From a checkpoint of a small transformer trained on Wikipedia: width 192, tied embeddings.
Each number is 128 + 32 x the weight over its row's rms, rounded and kept within 0 to 255. Layers, rows and columns count from 0. Numbers have three digits each. The size before them is the row's rms in percent of the matrix's.

# gate: layer 5 MLP gate, 768x192, rms 0.15, rows 338-404, columns 64-127
# up: layer 5 MLP up, 768x192, rms 0.152, rows 338-404, columns 64-127
# down: layer 5 MLP down (transposed), 768x192, rms 0.143, rows 338-403, columns 64-127
gate338 101:067127176089107149170106161190116109135164159099193180153131165103146167130147114109099143061103127126064059160110050136155138173137175099086185139113083110163137189159151115135105147158130108
up338 097:134114108117089119136085143114124196117163130127195102157134148087101136201022128137099168103187156158173129112132133141108134109111171128112156115126103147130080131109072110121162109170057114
down338 104:115125192182083110120122107137144158187119198059187167138123169142127134092166066145109101083113172125128141109133108141086116093164204164141203075140146163153172108138161108107097116159138117
gate339 094:072120126156144185199140107149113153116171139114178092089160108128131147140175108141101142139116120122156139098177089068168159121224127140093114132093099121116112171146058143129118150142115172
up339 103:117114158109125082139116140090172145134111210086192132123125122111190166089086124130115111154129159154102113179128132125106098139094070111141167118126145100128092104014175090079139101129144158
down339 107:136137123133184109175166155155120087126170131087146118114133119142113124077110172139143151117119106144101125152066127175167105141144176072118114127189160110120105094148124146117144125068203057
gate340 095:095157127078099152119127140144114129102074080136165132208082113163079145191157141157132164101165164046139106127103177151082119199112075144124124116137150091153137110104119157107108123077127184
up340 092:068119115133067075065127093170107147094067083073052063111187129154141147158166056157147115192127122114157143155139182076129116127134133140152083137137119168099076149159128113132129132089112155
down340 102:078121143107111090125154086065084132107115099076115142083141103115102101148147140127067156096146151136080121226094182164147155144112133174118191142086126119181175111103117108154089094169174106
gate341 100:087073069136137097147121198187095100107139117096118084147130149153111144098144088137114171121111086115185121163118132089173124131047114153113103082151067080146157183148178099114138105138156163
up341 100:136161128100162195143093134153172167117122100100097122148105196163109115128158132142143118146132144116123155110162117093148122094171133106161134157117136093168073134126159150145141092050182127
down341 101:110162154135123157161116076135082152138121170149136072120116096061135115131114120143060077143147134117097092108088158150141153153028159164133104127143124112088180153133141158154140084193071074
gate342 099:086112166165133192110178144142110098158104174127145163153081183102190126166132160176139053087145185159192116094074110146137107149141058168126130194056143105152126119189108132109132157142046140
up342 100:102174197140148117132208121110155212146134122160122100125080090182152145137141132116169115138169122136136129086090134152127139141153155123106073097096106111140152166149155158102133159091095084
down342 098:128103121119089083108124113098134081133220147173136118108141149107077177125075154133137099133077084105152129086135150094114064151132106121111178172111147133130187166151111125112153109167127156
gate343 105:108148103134125103142130110165114141154133040096084112120126137140137112131093118170122093160036203149115155130139115144152103134147077089066131172123115150133106094142104153127130034132101160
up343 110:149154139143147100116117104176095124144214115054160112107159121133148156130152128199149148143171143181122141116163119177122179146141157162148135114094132150111107137112126117095109103144142107
down343 095:048125141148081137111101112136150120132121116161079118125099168127107143127128131178101088112100198114111172207092185128168127125069156165165093136150112111154155137092131077111094072144109151
gate344 090:178112194118145108125062156134164131134095124128092089112067146135108102144105139139130113115109108125113100102147145123105100091156151161098147201065130131137149136157115155174132131099167133
up344 092:173161186148158129097088138158066135127159111188136109150082134131146098123134159091136119137117168133090057085134122158083096099165156120149123108132127090125122115126167081153176176099157090
down344 095:109131114136127146153195173125122109084143154116104106133247179086117094119157105115163086129123118106118089138166188113199088148104157153147087121131188135113100153148069157077079186104080137
gate345 096:100127151144120108139176157115109081236127135092134120094147122139107136136093103097157173133177148106095049142100115131121098151129149182134081155118180131088128119124044119095189082098147116
up345 103:079093092128180140167168096119148161130191130158145146128107173188099162158126120121167169135085159099135163154150128103162138130112141169185065168144092064137109139113116140149123054084168102
down345 098:159191130135115057118127127190181096167084101071086067162140176132111138147142159083117133092150107091153140102128125134149150103100148085077160137162159180058192142190106148102138084130096107
gate346 094:107200151101160117166126106108106081099111070073124133162102131085158149145148120124150097115118123121094096093097156156183122093127117160131114183156134142121158099196100107163109160144155142
up346 097:154153165128098173155122086111136105125105057171102118086122144114117147136110113104136088092139191097112123107122191179083117166189141120155114168186116157175204130160148197182117095186162143
down346 101:125130124127133101109179162156112159172093163142187126160179123225169122179096091147170159135076126137093167102110084132101113201099115139147150097084086084114059163078094121112168090089108079
gate347 099:144162166127118083134154118152127101137163114155104182198145114135119141130138152117059070108145124078073078142111094089099116164097164054099094172159156115172168135171116112083142160088048113
up347 100:182105107131155174131102165105099128140107077172102105129131159105106110151086193109137089114105104088161112136124070151025147118098141097112143107105122150154091137186089136110108125202197124
down347 105:106152147120058102063148091122134074129121120066085108121134109120169131152135087156152110178156148115109111126165159190108125149125153157129137143126127150114133137066093128111151116084060165
gate348 093:132140101104092177107134139065069073099146068043106116099125105157087120170161149117150159090088102137160149202093143124125144200125113087150125150121140114120159164142087131136156144116212138
up348 101:106252129104177098100116153118159103135119117169162149132105139151102139141130140164125156055081098133127126181090104133138152144102123118158133049119119124126099095135110161107121223110145111
down348 098:105051130118119139145149078114113144149129136121103104097164094135105115107168093119092076235136160141130117106169136134146103098095154167101155131097117095110133116141151105164099041133095126
gate349 100:123101127110096141162140174152093122133125129136107135149094114192140115086130152090137146103085105173200144130160119135123196145133083118118192098094145079106112073133102108094074104168168084
up349 098:110048127188060153104133133090116133115147111112106136088153054144120152109112159185101176088113077126135147042135114107152149124119191097115109073190077097073165100124115112127115127174125098
down349 105:090154115103098123141167155112122136123140049122157090142127118168054131159105175181149174135154128158053082144146107162111125136077123109151126154103097110141177165132139124150154200150106106
gate350 103:155117141098130132196175150121172186133126111075149104137101142159150150126159139103161147039107132119143157131124205099122104076102140087115120120166118126178116163136152102183155159163111174
up350 108:118113129178108127110142137151052068141115172107182144097181143154134097069113138139131095158213089110094104105143095118079084186116156090073205107106110167116119098192122114092130103099174123
down350 104:084155149103126136105154198110089115197155130094089128096114125121134142151108095128121201056122111117151095165089173121115089166111063132150112180139143136126071183140161116113144135170110133
gate351 095:182110116118106125162112160173149160144113119165089130137100145181121121079142146155153145134075131138181121146135154124195125130175140118141133121096197067127068111077132123087157168126140139
up351 101:149120159084127164111138159128128129134146230124149081184160103208149143234122116131149083117134142164106167105076145147126075073158141063151097142153043111154185131146151130176115144091117140
down351 099:142113126147139103159088077115075126140138101084119170109093084051097199095127112094087098104095114163141073136124108111155113168187123175164167126121163113118143144102112173097125136124109176
gate352 100:139201139152140109111136110119146119129122107109066190104105155174111164140115125125072073135177117138125161165125113196110169186141090121080110116109085103153154132148134100094208160189098059
up352 109:093161118173184139097154206063145127126091131130157148143102187131157137111164131115158116122073100110081152151071096118146143123137103162144156061173133146145116144133090138083171146117077080
down352 108:149126115105119106138159097139138118134057129140102136136165105145068076081087107150100116121111154115139069161193067129071158163096135134149160218159140116128139087104106133138125126123152144
gate353 101:169134136149186127119125118131133071130096148103148072150138058116146086132076147150115200109108112119101136129092110119061096080129162089117166129079156180106076147172184129120121119144099158
up353 097:132136136111169128143144117110115141164082141129037159142105117132163152155118130079141147150105162130058129135091167133188063103174090102151133094069141084108151084142187072142136144140075076
down353 098:111131118118128068105132128147152097130137092119098110110118152115093144111141107120099156064137037128185153121142099096105166166114159081122177100107120152120107157159094153136166115099170156
gate354 104:143096156151157131098107157174116052098062105104114150139160116088130131105134148109134121118149127144107191115114198153125138128164170087090092119020186125095191117103161106134164145082148162
up354 105:169136140132109119191062108152124124115108116137142144110155100130076136075108111044148069150115108097141146141136080151067140097086144134129141108173071120115125134054139133137092091131146115
down354 102:114094065127161084171153138154092183171080142124162127136128124179116155173089072119092111075103124155134153105171149138116153114087110172143170106146128155201163138188094118094143112167162082
gate355 100:117150156134179189142168151152187101126086100076088142061126104131113149098140099173149154154147137112066102135172053098143119073178108071127172111160128155085153199112158136112141108142148141
up355 101:106159143046126111071151107108140118112145101087083190114140066157190114127146185120104093160129122123131129140139149138157123171109084115114143069111083110123152138115112109138121099142127167
down355 107:145085102081085077143087112158040138151150131161101086111104157116170117145104136106153132121094161139182148115145105156139125124110142132099134143126147088188139089132134136139139112149194084
gate356 097:037114127127114156037151061168117144144153077074112109124115140108121127163090169113102131074176155145148110122142085129110104121142165191174050122138165152118134103150147146166115090141164106
up356 100:086155131154134077130137111090123142166149124109129128122145184158193092149118128099093123101159142158157143139043086101072139204134145153116143125154183154092216075168127079175112190103071147
down356 100:153119143046201119211118122118140108143143147173160148128115106135171111110180148131134114116118130168056080151135150100123180086222132162168087080166128143109121152128118163114111092100140138
gate357 099:118137064139160091165071134141053135159133103148130155102125132146120076109124173143154113136073109113134075139108110162137123111125090121093127180111114137097143109167124120137091171135127080
up357 103:162113143126140133080098168112154114180131109120114069143119116107040108188096105108111129110147098116135113091103161053094133191122143133086041117085121142151141083119145084092104070115125154
down357 098:108137161138096138139086091155078136119162174120125141147157148094164104107173107098168164140122119100149062153055099144088129104150111113111204142154087097161116152143181170136167205172155132
gate358 098:119144059060110170157159133116137174143135201159166133107134155118120124090137119143094164105146121053094142171077116077184112102140120116181074111124093095122144171183121188072125148122152104
up358 096:098117105133143105119135126146087111101160109146141195071163155089135212147132170154160136158145190093130149133110144140166168133129104127088135159125080097082123106166090094100194152151073119
down358 102:117133123093111157170111084173166128181086159095094179141104080191140114141121114106126144119159113130139110171099152122098106187122192117105077129155117129108129122121135186080139118091136139
gate359 099:105082103152167148131068088149186157143147125134136141159104137138181130115153124122126107102133100120161164092152102144148104138172089081109152104101102193141109071146082209137105096190121160
up359 097:072113143184131158121120159135079041146112122127116097121161095158157133176101151117165188128128183091112181092091169130156145124081108182146162112075130065132162086118119112134105145082093115
down359 100:185208127094107113129157152151105177099144108075165133115178096151153050106087114155124085143131085132196122125157170211118085073121136114125167044116131076096137141119094084079153133149105160
gate360 101:176100143144173133169139151089132174069155160136078130135113094176136170186138179140136128142173180176091144154137098191126109102177074132167136110115168164101105173142134192118128187135165185
up360 097:150120151164124108203111177107135143140101131133075141069108157149114157106106103148119114117166130178114138088112090105179163088159101109159164139069094074163114170074119169134133129127118164
down360 104:134120097112106161080122081112154144163121192099083077116149114163110067092135130080128126109132141091091086157145182107134096084122219122158060118155134177103108124125116114124097130102140147
gate361 096:147150088132095126082150093176120162092096146134125112179149134120121047168094160126073162181133119126093087115168079116133117147155186130115156158115149116125138054112160120113158133177149126
up361 094:208122123131135225126152163096092117030117093127154176101124108087178126186152120137170151125156101110076160081125101095123110136131144117153114191149109135124132142120175086139194171119130139
down361 097:116140141119122088197110109149110196142159097156096059160116115111157191132140093088149157098159090020189156150041138068143107083111132173162113103109177121100134157097112178114065083133131097
gate362 094:128100119119159128166078115147074065126100104138117068118207133090121115090146100117183152067105160143136048186137114149172093170141111134118101143126097182136116141158148093121128088170175099
up362 101:120183117138104126090093126175086092128118101192113154108144115194135189164160103111177143110107152076073138129107106205197162132124118106170128117157118158137097133135152115110140129137111153
down362 101:139118171095077098136100091143143195120191080164139138161118145139133157142089151133127132134115105152209172115121070075170121144136104109118120070061088083151106130112158113116168121098112136
gate363 092:175124148061115111156177119115105104105180079091125140102102112104157103117189133160110111157099143140186130181057126166204119208158116061159070109083142135138131126140100089178085167108112173
up363 099:111157035125120106116116138135158106131127075133145045118098102129199119145172120140176128123128162130160133139090085071131106085090096083150104129136107142114142101114124104131098185098129090
down363 088:154081192178125162116123168118109078169146193151137158124135123110080055117095061117123113104064140089081081139099194237081077145130173182080141157093136129088116111133126109134177100142098197
gate364 100:115105146135135184156091120117140142103138145110070191110095106123111070159151090102113083136104060143083118138128092123107146097063098118198156109089147128118116129122168084146146117203142167
up364 100:145105153098218136086149155108165172105084121175205148095150129155165098153144065090120106186111067076082125150153076132068160125175125174151121164129103107092128118175177150122132110167180125
down364 103:096146154131151125092099071168055104154143185082118119148130165084084177142130168150077217118138125124071139120084199144167060127098099126156107143081096158162133199087094156074142132148066126
gate365 102:135108109118137165145121143156160120128093112103132149108086131108077130143083169149148091144154098142148098151115139171164127129125118150123152123116127081158114120140114189141103192151154164
up365 098:135095152129136079139175111155108161135124133085163158163075071109141158146112164135123159102058146113126145111143127151108092116156199191136126092130145148100111123156112060145121131126147105
down365 089:119094156151104152133154147163171105109087172064122131072169139098092135116168171168122086152137148166110122158135103123131112136126103148150153177144031094127147203107154203174110153150096131
gate366 097:155126119193144117106116129096169160185142106100124150114125099130128177125105111075124136092101135104157130123124093140194141071163155113110123087139185161069139118107146120166154151153150106
up366 098:106109175107096142084114131111160040103151101126073084188111120109126217149085129133168099165085104134137137108146117130119129112133128134144150146128155165117124121091079123188161184165105099
down366 097:125120143082174119166127123179200147156144078087151141108118146119092100120144136159127116165139156183102098092130160086160134125070133119090102155096156125200141177109121126077114084073154113
gate367 098:162112134159078189181092099102156168159087124090145178142108109191162096096105092193164113129053159159123075129101141151157151128048143120176149110124133072121122092074108133194097148058120073
up367 096:159160118141120081076131108132111180116149109182182075168115106111150179144179111090073177072118194084148137169122077155117159116130136123136111191083147131195082116161119115149125091124193151
down367 102:098144139142144059113170140141162094131132132159141132128097063140192163117175088119120157120161095143140116155176095053085128097079176122171106138169138091119107144140118134165129085069106133
gate368 101:090154129147118102127181175132163119115150094108142142044123178124121182071098117124106131104094173060091113160123071138101124132073080177165129155148142134068156168166204189134189130123108107
up368 103:197158073123185181109130081137115124135153091115125121096106139147184122159146073147139109180153127050134105084118124129128058141093047127155099127114120043228158083155081095131103101139087087
down368 105:156118135101152158176134167136152121170102142120077158096136158131129095144110127100182120098155202102148131123114204125161104136086121124180136143115095136036095170114071168151137129064162153
gate369 104:128145139103154213109134110169123154167086089134139148133091152092088123157157144202064088100180151091097112157154085108124157121151101100133086137192145194108114139172108123080113162153121088
up369 102:125121145119116069124077151105103141112144129100102116132112072140154098149120067065166199127069139153157163120081157175109098122158181126105107099107164080120138183160139092148105101121157161
down369 100:106169167130106187132138109184122142151071074144122128150163135080107134121148179147072099140181169100059114160195081104087158136147104101205095172170108137108124090156081111132134128121084086
gate370 087:197162185120115189119134155129134158191147103143157136116088082106108145140092176191125156127115078132114125142056147140157104096177102169146106165155125133064171141048170122171143126135089140
up370 087:107068162104168179160156152141200063119115135095131160169096099164116096197141107163104071146048109137185117130121126142125142140148127126191093170116158153161125139121123086106100080094069167
down370 081:128146180190082119106122139095129147125167103180108099129129120070137134083109168163170146125136098123100160122123174147114120120175112163110131116207076125075117136070144123144122205155157074
gate371 102:127172155106177181174136124136124136169142116162118145128082170092084140188084099110118045154101128210083086186147130104099096156121118107168107122156125099133136103096155150114174179138166116
up371 101:097129180115138133114163140117080117127130065116155141174141131156153187121069117118169121167090167148117139121097092188175165154170134103139158161102102142140120167120129106102105168151160121
down371 098:115119053104157140088127144149108134142166145115087121124106130171116107114166158118104077153113104150183149118129124105116170148083099143152088191149072112076138129154134134220110121043087137
gate372 107:101093125173142150152125096101038133115106207188162184131143125143139110170115097088121126113120136166117145086110040124167114110137121133149104146101116143164106093092133065130124193151112144
up372 114:098175134181117131134053120152106120088112205155107121176129175171131093165092142116153097094164167121107167099194076168129063150163157123177133125045153086185050124141151142174165129132144117
down372 110:083119109141159121112094118167070168148118159148105118109124139147128130147163100149105132125092218103119149111182113123167126109128123083159137155134074101173142140091138117114130144099121137
gate373 098:087124156098150111141123073139135128096081111110135177098096156094154106120156107181104107083128156120059153130134154135144159137150155093145177113083063093103140137179124138165142140111103192
up373 097:114128139161128124163116077069131126035112133088085137108142184070085189138125084148112126145153160085137159165122156129155107126159139068094188162120126119105078126073112101137191184065105082
down373 097:138140119135119181121140188139153180128162170071148103120088111142128149158104198092133068106121148125115130155147042148130134154134092078130118077184123160178206104122141169078084149151097143
gate374 096:123160201102087133165124118113150143155162139093141138143079118155137108139135177134091053100123164156116109117156097161156152126151097138107097109195143151162166132089116145095110136126031139
up374 096:101139132135107203161154106121145158070124156132090083145134101108101134129172088089076125144099090108141147103117135169104106149136136110111118148149114078142094120095115096163144114138117167
down374 101:143158080069160111089119136086099104163121105076085153147091100082072220195133109115088130091073138138158125162209138065183173137126167133122081110082111167116083174106170170069093124128139043
gate375 092:140130129156060100125061124127098116101196094138181134134136135132103118122100124153136090162158118140132194110084058066095140184138070144117142181145134160101133115151073155117136154146142192
up375 097:119138146135133109155159129193179130078132090159150127193162116129149132063120152105148161131144109109149107158165196157173100167201125157122075102128071130096093156060210109059102124132080129
down375 098:090134123105121108067102132172121089073125138137134160117105135057112131154143136130103087101092120141111154102083111109166133085166156164158163170115166140153174129187144191144178119141090163
gate376 103:203188052107100140120119075162098118170164132142128128089186158172136178170149103119115198119158126113100153146132110142198122160133133120077160170135082154129170173141096093158164145163129103
up376 104:091162179123076129081145102118155104108097132144144135089107079106158163142097150030103161107194118111178129063133107083097116162111111115142168143092080161172172123158127101132121076134108157
down376 106:167105085114154162148140167145144143158159089067098144100130126106097155117131160157097143155136149135156131160118150111163138078114143123139181165112095164056153134140109148146136078176141138
gate377 100:127081119153077124116161116162110119112063137144164178136157120154178139169127140137145093114081118115132110090111152136125139075165102078143160100083137104081133176166114114129065183127152138
up377 100:148137114153141098110127105081071111051112161111136179162149076186159155081088162159152106114093100108161093158095101155068141135112082155166155096096100123112137066162115103176102065154104102
down377 096:110137183102141206110094142163102158199152174093128062119127136098095102186116130166160132147145183106095159119126163129153112207094148199106105120116079140158135175063158130141149190152139112
gate378 096:140146129093219148123111166171146055135113157076129139114173132162109064101125131136136148158171106134127132151136105141187087122104163078073098133085111088123135168125112135138128105102124115
up378 094:086193135120145127135157127169152168151152187100116136158165128117123212052133128085096144145192142084133088086161152076121165153180115122150152178121097145098107160133110111115140089143149107
down378 099:140148132143139104129177127166179095115077165167107090120178091075204141117096126133160120152089101204086141151133141116141151130065105106161098158135121101120111110121085122143117144126159174
gate379 095:151084132118150095133102149166123178097142143101066134159152140119139144115173063103127148091121195130130159138093134103150131143103066113135130111110085070151131082137172161064151108113144109
up379 099:139148148126143169160037093193116163140215121125138094123157069094194147117099088148118110104167129124123139116126150162133179127085112120158170136160101147184064101168133089066114141157122068
down379 094:141123160146122126132202136136059136124106147129110144064119186206118074110060147116095079112167150167100127098123115117101174121166176074125136152111095113134105161111105202105157108114114143
gate380 100:106120177098077070114114202127192064151123144085115121086136124138129146138120117131167125100160118150097098191075148165148127119123112142142074209112107104166104168112118114146117132147155133
up380 101:115123132147131125106116148158092075143161161075120089135185118119110140147099114100145148126103208111071137149151150087141122173171075070146123083111137084164086123176139113137155045072065102
down380 102:142146155099113096092098163109106103070129196081149084128102120179142064115103179148084097131152119090110109144151136127103181084137160175090124126151125133102150110161167138132177135184139126
gate381 097:088111077129136118125209105086131130132159163129056192148146196140150070139124130176112062111146102144154102118185098124147101127084087074098137121116117092146135111119130091138083130134138118
up381 097:173160152111155094179089149114142102169157142138051121152151132133106157122159132177155130105055140141166188145195106128118165174138178119115159114137161166125075127112127123154108108103107049
down381 100:152119155170138142088129144164136156083150149101044112087134154145145167149133093143065077144161106108110077116129131111087051163156155126169186162155137135148152192139170094117133074160120186
gate382 094:180116132128167107139130097181117095139120155051171142124140084088169099165146183165105122138114166124133172124094089161137136175081144120111152159109066095120113183135102123110110159153174080
up382 098:113152113087125149152079096113086120116126075094133152075121130079116164162183215114087136122119152102123099134146068064127127113129128166127185066089085148210192090096133120121164116144181108
down382 084:134160119108124081123152151153104123146194135173160121143141110145108127094075076103134168192148088152121097084174088134093153128136091104089095121125154137117108116122131105175109115129075105
gate383 106:096115172111133186109038054104156118116108117126160107117081161191095128083201114125170122120144134087163090179116132125129163150108118133111157128113160166105102189118101106094144153141124070
up383 104:143172204122171154129122140115175177144150100129185139123192133191141088097180138116189167090132105169097149068117155167139137114116120141066111161135112141171124120118056155121117154177083107
down383 109:133143132162181111199093144187145117142103108121154184121073121085109075201110111081084123147090071130159106092098159120159177139109077070138127129108095103131121156108198124148135156137102195
gate384 097:145131110044074133125143150094145170075071191131158085169132068150147115075118145126069092151124121115105130165094135192129116177141079153091164128174148108088162116151180183116108123195163136
up384 100:157067087089153186151112177109139114119142094163076168124102127190086101111126072150121150119099105174104109090068170127126171137138134118135154116188159164143065118130111094110129136125152167
down384 099:083117113101109087104113082137174147150115113117128158139095166153160062098127144124101181153142125109136102127136094153128186131086073158150110131151077134163140154129161176165100121092135174
gate385 101:093099131159094091160087138216088098135142108110153195093108150124148129151115121049122134093108092122161107207155152173120091167171122126129134134131140118141113092111107142100095159107138074
up385 093:129117119117172132093121098094114145116131111133146104117147087109116121072117116215119148143150089082114194130109162116103177105150153097146084144149104108171128106120095099141084116172108187
down385 101:137177085089149169122081081142111210137172097106095111121115150163146131120139120109080104063136134119118108103133077126137158122116130078083098182095132103121151156117184203094136156071134096
gate386 203:174150107128137109177128089085143127152136166100130106104131064110102207127144168148171171139101129092131140146122097143173114119106135165129113142115119102090189065188114164156128144118155104
up386 128:115126155175113110134129102164175154132155142169152115106160126148100188094193108149170105110121183117153085097141186111143134138128086124166135164105088122082130113133158109138063184115100155
down386 089:162158129165139097136099094092112150175107184099119112113106111084150037144120097165088171177097138113137104179103118170183095114116156094094123102098150128146160073181118145135086070183156110
gate387 105:122133147173129112140126157105108093126075147082124135149158089084157141170162150190182134127078116141122041129152186141142081172113076103088128123090102168106099066062155173095150177175146133
up387 098:126141131084146118107098153084166176121209160154125163154141154091142107107135103084108152137108145064124203124066093130115098114130118150144148142146141147086150136121127156144139145134132152
down387 101:200078116157121135119090082100104170142115143087181093105135096145130147161137103077138200135068098125136099131147168054107109184120068124082146114057135131062150140111147122120127105134103136
gate388 102:157148157116108098131108128135154125101165170122200127123143110082153165032116086121140170045155163097113126157132117125096131155171189149136130091124119148103086150151129107111136098192117133
up388 099:152162069110174083171173164140156135116146123091126123107108130143128117119168094115121123162132139171155121087154129072076130132125102140098103185130110121179107135112167088170155107152088110
down388 096:154131160079138123092120127131097147115064180140123122123133119111113254115065203146134125098131110106140132083129096136113214183155133117179135168145093132102123118143120154163103166118133159
gate389 094:096092151150091105134119176117106194180097146118161089158115175154146168143124135085185107106109121141102170149148104146090097106092146107153120158103116120041136131097143158150141161121066110
up389 095:131111102098125136077142150145140118093129194100050182188195213165136073112120161083099194139153094145089165196154157117127100098165117110111091102102125133101126155156158113143051157160102093
down389 099:132160133138183140137101132140137188198142092167191104184137118093116255172136050133168073124162079142100123122106109151097100075133139077128148174121112146182119105131151134142172112147139153
gate390 103:112132086091128076121113125116113156138108112156135099145118121161134119141109095101132097073151148129088126081158115125172196191123108120133101089154100100163075129061101184078139191182086175
up390 101:093149107154130137137080146097140043096108134106133129160119168099145158133120128123139138071134104111107094127176118159079086156135120139137155097180081128119115132131114069153114103127095165
down390 103:121128129095102145180139153068084142113103159149103135117116105162082051129112112133099070109117150107154164146120099141097166149064060194133142188113178170077103099114132176114149144088107105
gate391 135:122146153131122152170136138082137175178111116079151132107117100117103176112157200092098147098099139121113145111134056098142112166130130171121121164105126113101183082142128121168149152119120089
up391 134:138138086136101093072132112168116083082128151173116117157162153129162093139116079116134090140163075149131129118141144141099144084130115101143178097129163157189085142115132093101109108145156145
down391 087:097114142139128139156149148164154119067103107155162134110177145103104197117172188067113132092064200126115132117193125126173172135140106126116158154139064168094146046123148142170183218077101123
gate392 103:128106160127108137147136080104162137078129165165085185079120132161107175131145130161123109120054109148159218111133122137079141104078142107150128141107096154113063124107141141084107114090095107
up392 099:080154162137176160118179137118068155145158112117151149125121109133120184118134166119147112081141199119090112145135121126112110108139110089179127104122096121103177131124126109050128082180150062
down392 100:108132063076086127109078116130138090076110138126096130144135085151068131165173179116126134154064127122136149163098104077134151126111121079154073177078166173180143150103147138223107197122110079
gate393 096:159171036130154119131161120166066212077088123190130131113135112107121159122133149094134178104149118079106141129114133100208082140139155148135127086109140158127117150137115138080149126153176139
up393 100:159107126150094115174161115112152145088148171109167071152154176096187146119117138099099129072120150082102089116137137135113080107087084096105146045131174099086169150105163117147120130174193094
down393 101:177184130062100127193136116139093109121121130188172199111098150089130195133086208166132062180134180164141140157130136153115104126165147113184184105155155059119142151071086146114086163067112107
gate394 094:113127084144107109141098179135118121113088137132148132156092080091122078078166153107117116105120216089115127132095177152106112103155132108124135129069171070142110126125139159084048092204158121
up394 090:129101124166082145140153098153125130134114126120088083171156196100158123128104121125130098139180087138095097147147115125151082182130202120182102082121134124112150104144139093081073130134110167
down394 098:160067113132165179100118199142125154138119114129123187135172054159135170125141159106119140155181141086141128144123139115119157120112124071055097093122104139118144123136131111143113174105156054
gate395 100:124107113129149097113098154099160040182080155137134194114080115069120130162181127082097107122131140160119076153068093182087045091160182070128121158084122210189159124114168137105162100144131157
up395 102:127104140102141107111158131168149143103149126125149074119171098128110117160112117197160135120108093118093112056167128130173219156123139132095146113137094119075169081077114075136111185111165120
down395 104:164133112122189163162132104137180097109187167170093158157076077106080144128181134126156120159143077168142134164117100121111052137144177091171130146114104193101100123145127116157129090071080108
gate396 101:140087101099095151186118197134100164150149093071076169093145118175146078177138085143189133092094123116138119147073205118113166119069135087130132119070129108105145139193120112104116120192148109
up396 097:111093187227137117114143119177143129176131133102175166178151100119152143148163151180097190126163122163154120147154114111092099082138108145146137122182138099188127084140097099093100219047086129
down396 100:160165105093120141090199130114163111127124121087140132115122139123186147126129118120158045153088183098122163130118119116138165165101171135140112110125078103063094105130178103115142071151163105
gate397 107:128093173150089119104108130117140206086144127099163113088109111114053126145148175144155103057054141045114122139105088138129075103150102133155133153077115127098128130128091111144169153105150100
up397 113:140167115121156034064137092153155116084069098144143079138136150153174078080119096156102082175159185170084041141150084136150111102103134092089112106151136121132091162129152168175139093153130140
down397 094:108092190139152165136124190140147141131105150066099179083139084102085226155119162079190175080102108102128172125136121112119151173135133119168146171079111136115132112137143130100139126087111105
gate398 106:130119080078127179145114093120083101177104206130164105062076140142142146201126133131172114154116149102116148142085111090089107111132115108126157112121166099131110117128165098120106110066138116
up398 108:173154098129179147129108109086143129084138134081070182146160162163134139132139100096119089170135166204146134146089071188149131102140109098088154139155182180127110152104112071109191127075141131
down398 109:043100199155132152148157124140067105073128167134093115083096168094076108195106082146148108120157118142175154113144115110062134101181193144157096114168125099144138147157169143157116081139218087
gate399 099:172129123127132065132164135170111082134142112107112181155070122115117122080120122151142157148118187130167130120107130114168160103066079122151130149156103137041114170123058205145139125142165142
up399 093:136103099143232137158142131128116142151113171072151147166097128105181110135143127108171089134104178099146084158082184159148111155094149070109164155116131123132138157136117126134171111075121077
down399 101:141146103121126096089108099086093183148120155186141106094132163119168128108074140134111102047093157057148096117112127156127150081123163103123053026169112075163127065126175126187131151153111117
gate400 101:091152101116115099092107090108108171168179127184108104146131179137132172172110200103137138162119167094117165106139120109092087140128140085131114085126079180132161140153165218131125105078136128
up400 101:139091117104190161132101142167107134141138129137132074120077157107104080175103090148082116128138097075136140161124120103127127123132052139131132156160116164118111147156090076063151119140133132
down400 103:117147124135124108126136101097145158094112108185148124131130143131194209166146173132094191192114114171084072033185093165108092143111135148146094091125114143145166147104191186178122139091128125
gate401 106:138105100108113120247089134154187167108161133107140093179119097140088164140121116169148123196071156124166158146174151194131152133107176164160162099048129112122102159077085147153175133094140143
up401 101:105170119117117151161146108130131144149100166114104130186143160126114119121095108117151081132126126156130098123137045140116126099126123104050163062144100120118087122179106126120126118078191103
down401 103:133101094143139180161076165134188125136108109182132155093117107147196102103186177157133065108068125118097119180169136102116122112137126108136115070164136110143092097134147128131127111160118114
gate402 101:097118116145146124089127105107132100115090167066140123150100117165175093101124204099178110138122140128122068148106106114042158139107111063124119160161118076099102146097111138076108132086074091
up402 104:174153100130112165118074134145104059135121107137076073149135138173123164148155095179138083187150139096118143068103179124117106144180089084134164114157053116083185086090087086122148115123105180
down402 099:128132171135153164102091074214110157212135131066128154121128120140112115069091130118124173071143096113097083168132126080161083132106140171164105149108154124141146161190157097169132110175139109
gate403 102:082144159139102122169145139156097144142146094125107088137119138178102129128132087109077130173107160128092172113162118113099179076143116159118117163081118196116101068099127194107164147093149114
up403 106:137137207152098128138130086151132109068178138082130156135129106121161108123178117098108100113153076097111139098118119156136182083073155162089097048143100073128100110113127079113159123146108107
down403 106:153124134153106053098147174105142074141151148112170168086134160165139130095118174123130147092099151142136133195144132138168055200143157187138136137104178136146143139144104093118070153136076055
gate404 104:164119140143131071164159120139135089141107112113118124108125095106145162153099110103085140105173071066154150085095163221172086074176136106105146146125150085099084167081136190177094114143169147
up404 107:119156116144081174113114134119153114080110144114137106153134165145095111072161117138095090154121071159151146133157095121108146137119070114099130108125142124155126187070110094126126069144122180